Weights of a small GPT-style language model, trained from scratch on English Wikipedia.
Training: a variant of Adam for these matrices, 835M tokens.
Each number is 500 + 50 x the weight over its row's rms, rounded and kept within 0 to 999. Layers, rows and columns count from 0. Numbers have three digits each. The size before them is the row's rms in percent of the matrix's.

# layer 4 attention value, 512x512, rms 0.0403, rows 200-249, columns 384-447
093:540497427583483540514505535554540493504494471524493566421364517507555488422459491553568490410560529566504452495545476550415499498528463388454499514471474493543488554489524493474593516446526539
093:490454604410490432545494516491469467488528439513479471519566460472491477567527462531445534497451481604455501563487570524452490524492456470497464527541538443476488492598476492566528490617501549
092:402507474341492567569492419547475579484427406481528484445475564556454623454551502461551531532549597587476494516568466446564499409456510456520493474493486502512497507432511483471485548466469493
090:517486522479455447575516536451497425444465489553453546507448516320519578454519454504485455470482499492471503495511545383477506539507395490410480422505555444418519566441543476513546513541480551
090:495472530455550584503507570556503602521518521472506539467515477524607595454501517526520513501407478564463551476390516479473486486507467445394466448519446549542500533488519487573527459497473495
092:490492387480492519552489441526517585427481623516437477503543485463488511598425539508573603526549409497549531446502490554491586401511580491534500433492466478459509495504466522481616549465534459
089:494554486557480588523486501508489551462415586518515553551513519588491529515513486421586534572445560535616464584418487493495524496486479453503566481511502507428498580559539498462521527519485418
096:515517480523464455467505528421478559567500507555510472568445504543425467509451531530531507493470442496544521449394483471527512561488522531474528531459472459543484515500572525475495386452488475
107:521553465472580490512498546422525554414344523464520538565461499438644533454497448399474480484478563535492581525550572441429472462475425481494502512531384486461492511513437513549550508521487536
098:470499516426546444576517385457516614542425548595465469426555502472435482552479530449519482566421517465481491482553460388458552469520510505382441529511560421491493448497503502494457495451505408
100:484542537418530498514515581498416554435522494459526507427477507461521503496445547468598474528555551479439539486416441449448505546565531575456503345456454516540492469534588450581487432466479513
099:533513466499479467544527436567434442556559573587488463431513525558396491547488511588557382484505471500461534502525502481542523584501476511464490489461536502598533505575512431488470436579522534
101:483425561551522445540489590533374507507653519411482484541477532551375471499438490442415492417500528429475566503458505568456492499527408486528496424514433476545507547515502494448440479558501473
099:502479367537482612472528550517544473592481504509520502443408483522525595450512610563559355508441420511563420470403494404545497536485524495469492518478488526516474612484532405475482419409514501
088:562456541475538402519512507489506389501469398454487473497470489622677495447541531403560445446431499521537464424564504514473537482492517468480518467530606559583483449401531501607502493553438488
096:422409516352428559503476590429478532554395507449513484560559525448511494538530521503607531517534496610492488492448472432528537473482520514469504553500499498530511470537524449519584474462538433
086:481506494533558491454512525460533408485593515528499482403408448494557529481455536492454514464476410540508524517416586502438515530542608555464442520470485555526474438560554440485474390442492526
091:487456543478523558496503452489566508448488460474519467527484549388414573475379429486516448516477592613502576498491603556526431553512515545473507546515447451437517514536533475533545519540511571
093:445418551551457637562508456541504512488494456495520486453501541505506481449504521470557554463545468474485414542508438429519442583439404483501483600508500443535490533458502530534523479496572568
099:491433495570506534576504509507490559319501591499501535498458467442529469510518468486400580477465457515471543506451628559444521464460522563484483470477430486457490512396450500472523558435499461
089:423513523438511457563492539498438628339453576417484584444541464525389530597591482490500642554548496502488535506431494547489439413452499435416510546496406530486513439531489530464537475558483552
100:416453438524457463531511468460559522507574554475495444494478504477605523522524546582499623535510396510435526557430507430516529481520456529458514559529505515577493474494437525554533533447550448
096:436509490553494498531515410538498499426479551491498567400522506492511586483533510408562436543469506579588427463472452461488505559560536417616491452537560534485489468529513465579488535516421518
092:483393391466489537545529536445453495624405538499495419493532535417576524525557504535470423537502511549552481496469557459468519563522448441448484500520524555409521436386585432450482596565524537
100:541421569343443540487483446499585475506455505568519482424490526499650495512463478549568479480474465568501562443517463564529484547418436514401480528512505506444497443486449495511532498590469474
104:608525482409454581493479438508458580526470489430497539535477473471476495451477622456562488528555556466465510429542482405512531566523534458416517572532505528483501562557531463552444480576499566
099:516470475605457516521497496558496414573461538532501438534531486484481489481519665497444457460514440398431396479521448473478568606489459464460467501529489537462506492467544518477468476634524488
096:449473484444509464539512393486507608523622461528505517444534517474491410474532522486542470554446495493486461546412586423509544520542617480411514504526562551533488431500507469528523460517504475
097:506491522468461442533506633481467458497566576511502510584580508389571613510502399493481526470494454562474513401453469434505618569496398450454435440514438414496497483489444450578532488475463523
097:528504416547462478513503370551498478554469568487511431415411484549441486465449566508553392362507511469498506405540576590567596551467551533519468479510541532552499410563613477517455555447519480
097:448542413424503505400497396498492422494462510401493497569419506419516518547460504412465469570406530547569481479507529547543573489462597537530515580489551438462518507477503484499547586431540518
089:508467513407501462485512591518383508526568499447510444524438485422416509481526471480523503538511559417529419538394599473492474495489516535490481515516509521593496626545493501485461461493474523
093:446545385670518576508500441523517569443439496502497463472525552503543499467485565436408514453531468493455476511508486528450520427511477532534488503509456516407493417477517503454545598555519405
092:519534524491511394450497367512519508444589472467505542503536515574447405482475450455472474515447521417575492502564564504572473484565565472565497517535635426527489465541513537512431573447544527
092:539402497483484476498515608533489516470472509456480418488538483394422526504466545592537552558490531418478509497352568480504475548515536468465534533494487466597516408487579500521499440466474516
085:545553526535465432500469451481455569401564501472553518442433484554454492501427469524431530481487514448537478456530399508450545572461414527464499469537556497543495458489422551474506440524519491
097:448525443461505586451493519512524498555423545570502568514548533585624533473528443460538469511563450532417499474530457525518503365533360520487470517512463508480505440479460519500438632476554454
096:403451479562459521469525408552569472530559471530526512480542508494483468490503463520537653401616492478351584562488628400487470519478493396425496548497558479571509431570542534481489491573542540
092:484451481521504552517514645511473472459465556534511465541436498444437484546527511528510531516457419497476464505440543530471499459561533569455486454460450453506519492369602537504560516478468497
100:529520501488509469497515493464596445597569549529492536499445493437477452426434584505430446496425549514472438478545427547447538561592677501512537461497558536530528408513366486491483449550497441
087:535515445472518523384497530536630516456521482534513513519529480473470523449445504556484413514445514550500520364449467481487622475452496548544525473537460482484505483477463546449497550468525441
093:500440591458551542417476500486502504564428494509444420633438489443514508481564424493500486473534648436613391472498467516534524476453516478571501559470544599606464563455520546475513518445520527
089:488489535465529571551496486535472465538499543531498473620447524397480494466531528535477508421524495440481401528494572481548482470463456558531462547535472463576488521410551562480521496555454576
087:454501459616461528437498527452559455461472441610533519462545513502468567557528473503444518512512415524405575501502557510460464411528516500453516519499479515478525501523421531348485427565479520
099:553508497570570440470516555636501491535424456464496533495502471526438494391450491493579391437505557488550504441559488512563526564497455552509507425544428491591501525508585486511507434451487556
094:416470589541465427536495596450474434493566481489483508495474496500305449449509457427507497524457456521452555543505507571494400430644514563461511537468605407496540431553483498511481540539507477
095:603583588518514415540502387476539476453565486532492540559502461587469465497401460506486580448587521434497526462517451543530481505522485564500508464463473542468491490430498504497573476551512541
100:558533551604479534485507407588525531455396542518457513446481463436407453489471616487470456542486554478486480466496536513424422488480561542491510480508360589391496501371529484468442433527399420
099:533558507428460404540515390542524405492567479545521408582499445480550466603451471500414441479424577543633463435556395475482525560494510540510487392502538479557488518530487550490534563540526539
093:492445446485417524499511520544567498546573425423515522482502506469565559462528442571548591552512504440538441567491484516517434376505450433560480521513543438494471648503444456489551471505495539
# layer 4 attention output (transposed), 512x512, rms 0.0354, rows 200-249, columns 384-447
087:526547516499473464540598484503464573530518536541509473605551541573446479386402406492517412485538512436429496495567583482569432493458494550495451466471431487537472464487461502522528557658526454
090:430605450499498444438446540473497526442441499470512529437485476516473512522536532485510532462490491494519504447458525560487482472592559591471515523519529522405466455560508454448438466375584518
088:565485511524464478492362490538584495515508571548522447496486470474500366500503515574515494504473511485540447560592439477478420542493464555536466506476515467584556463466503547518469474477486454
081:436565529515542436427537467523495521517523459393431593455463558616531476489550499536650492604466394467568453465442489500505574463468511501576519500449464530449544525521545583493493521509544553
085:455531520562460447452471484384509393472462342528477532630506538439453495501526602493478525495517510491488414480481504545528450532551545502514476525624550340457376472475543525440506408415512386
088:511449474457482461525509511437539423554457439570486457522484486374592502520545431510470436459480553530426507507558461490518439513525530460587550484455461401516509458602458529500498480473459536
086:594415480483552376457537499497472413567436392485460425449518511440537542483486503566477467436514500604413578509550484519582483458559449451452536513521496430524358480434494467482557514460522531
096:527491523429492483526639482563515452529474518471529457532577534439510474555511502449525419588498562647500524521470473488518570507514497460464533481581481625467483532488506468494506584561443528
103:507476553475456584533585559494451414561464485551506517479505444565540488484413522607564509500478512495567478494510494540538532474571534479552480521415576475535446471468577523495471406381459518
093:564516520528447556442424469450521402455516502615566401458526447539516520505550518542497616515521559458522503510484504535503462495439532484645526487575420518489507555501460595470545428547542519
096:517475569538515424427358556549463378480453503453612546497570488487536480499510489507360547407561452552513481515499443548497471447514387469480471559564577478421566484518510569488493519519500515
094:494535525546524577486437378534520513434546449499473499480491553521499514477529545442557450511529552506482503494454492481508493590574486515515519557539526586545498556424490451514540559556536549
094:497523439498462602495448541513505519502503621558523502521627507467512507522444509557499443508520457470464419467423522436490424430629550531484516593426541536397586478509477453566570526522542420
094:432590528543530437474481474625473517487474445527473446666530635497462441548570459502482431563515463530451448529524529569561470534546465539448448458494446474578476436451527471519627525615450462
085:445531527441504473557449481516481534434528505526429534501408493439393480511436507565444572440508428545535524465629537490526413527440532526482414461593560476466471471599469538431561480446619435
091:516598412548539399497482447523510437481461460568451481508499475422533454508496512489458503453484512518491380477508396586555427498520450518433517429505503462496411452455481538504501479470479508
084:462490493499518469530495580546448420589487459554484532607561595489478615497529485467488465476480479559520455468522482533583490539569508465437513591620502476474436568517498390498550452582505493
084:497477514474515471519308474570478473483523467567698634501526472535503493454552420507441523465516465465457500528548461526546486479523542492532524555439418442552484449387465496455562556437515525
086:513538477396538508533555441476491494509564497506444574576468575521551442526485481507502426448451464495484531536497532499583518540480468476444389401408430603536447498604485569457470565441427478
094:425512458486537385540562573447521516630479499497574466508572537498478535450527454474485451525496499398404424492489480519490458455472453458540596489529410337437502445532512498526478550510479557
085:482452493478506481524478528487557456522510458572523434590548389477553481486542513488440416415449505522533481556572441505511445586556535474568494519508562514514525522506517518526423554402478464
100:519542512485491501542578485458529472490438493508586492597596434519550548547528527418579458520510542468477506432598470528448525551483511471495517528549502554479468484446504544483500535509496500
098:522451497462483488419436577473516411531541442546457506527430526525475454606510460597445592411539426508433585552513568517522501522494406540425457471490532396419593496528534522460499408452539516
088:523520522539472501470467548507499504514507444467508503607499468507429481435519524527542577465479541498465526485420447522543488419506499474472450514503542364538520521504564517477501422506507465
093:479567483614477532486447509459476524420493459499558503497523477433524544460467430530511582467553462441432460482505476530513479365589492483579460552422459452387472526422430518473480431410542461
100:416438515534488361577543598506498473487407513522510525529478469445554454565548506460416566484584525532546627505405585528479451439445431580539508520464574525529501425531504558463418521411535496
095:473550430475530475525565466436475573508524557468428509564483515468527598509524494489547490416486430509503501495484515448549434364452430514556447347434511482532511507557437532478565473495569449
093:524488542541469557563417493435499375505494508532461519652499485497506493552501519521463566491578499499472468431514526588590495566425520532539453499562447443429515533480499537455497544466519577
096:495542473471567383437505499484579501404422445497463521444474491568474477487550563477496489543499449542456399522519483558441443396528490461483671513544516431437471449544556573413569517516568502
098:585430501534504451536365489520459545471520528531538550538602522544542526473484466440510606499526502426460552475484518458571496456446491492486502546521493560509447482449436429489583501568568527
093:546430473551470475601474523537539535542484486645394491454452460510474442561513479590495506495456473508451499495553522483566374550337470418515509405431436531462482525487429465482542472517515625
087:444561506547585502550403494609431465481549531560389515534545604517479440538517565509476458512510461476545493479491438521483450622506460624520529484484483631518449424506519475541526507534479509
092:557459526412474511487402498505451510512497552495558431442513431539574527533513434588467465444454483518497561563512437469533513474512463388524448433387470453560538446517443451506484397456475561
088:533412504486425521512477542439531591492491558482461479391431503519477568443478517504487643477528541485496562502542523474422520595305541553468541448451462573431390479503382505490470469524581518
091:454591539461527508563388511523463437492534512525498512538499529537503516509529515472377483467436444559584430591479372523505503515442450492507452442505513553461443510576465505507527498574522487
085:546456518479498562399579520467554536487472480519546492519562532486520577576466521573573514545474454519466582551536535417492509432491461479600583498458501622502493523504466508508481486454489455
094:613511562445488444519493482454483541524399495389483459394446568427520407464447517541508504525435543465582480513515435389443579474512482459474574452476520438487507446518573528442480480435457530
090:484524554472447436544477507434505643431496529471527469560455534522566573415500496403514540543425506378481502489495496553486480596460566525507503499506547556546441512506426615495468595448535446
090:553543558497615508528413355487467474556564502431429510478537515459531514424542551575479465440446517544504463584523409533543545519434418457563514477541437512549453530518473473512552522630520499
095:521567524538531558429564482503578486449420533536549495423508398492483589543437470533487565440466496531446602482546491470509512549500489477533538531534520461505522521558458536500532471539612556
083:602549530443546537530680457454510565466467484470551476402464470504527592569466487443435488498474494515499542529467461481533515468487440453554524471430510511534391493526435477551547422465553547
091:546575438441504483581451436455479523451482571542433584435486430551485412422404571524522503505488485549387531480544504504520554581470459459475476420537488475465554414591506524534494528560473501
085:540547499553550472606396392515435530544552509476451565405511509472578503459491524485576488521547502385454454485497473519483504461468491469559424441441481582485519452510474524500496585444466517
086:532483570526517507489638493549488571496504454471563432478491529459577575482512479509539438565458570498513469596433440499543558528536522508531486556496463525504444562437540453607494536454415404
095:458483469454516520505472477472449521484523548496532571482376573500448505430431532506517565486546550396402446535453572501459387511524571459496450449559520461501497489475384488500595547550582510
088:502516502469540445454459479522557527433535522444512505405539498530464518549504514478445503419413559460491497557467472429475520537423525512480542497487523611420476520557442524547489554517515623
092:598455513464506496459567532499545516489509472458538487315539514517467577447549433456496500451544459526520555536581487479415480427535485413479612560543570421533456540465492542489487593493506515
101:510448478527454597521485525466461481554577567596512540571508477515526552503488402561467596418584423470523532505493463475567511422565480480623394577465519374603421551485501547455520429481516495
096:458511481438418570399379527471519607443541466479419544489450448475431511450577532563558541493575469486475568578482620533467530539495551480480502549526463582485504472491540468479495417428576489
088:455491515554539488488448465518439566502473485509465396562474559500540358468430516511455409518492538520448495546491570495481525592498591541491498419562426468528505454532520507512492569576454451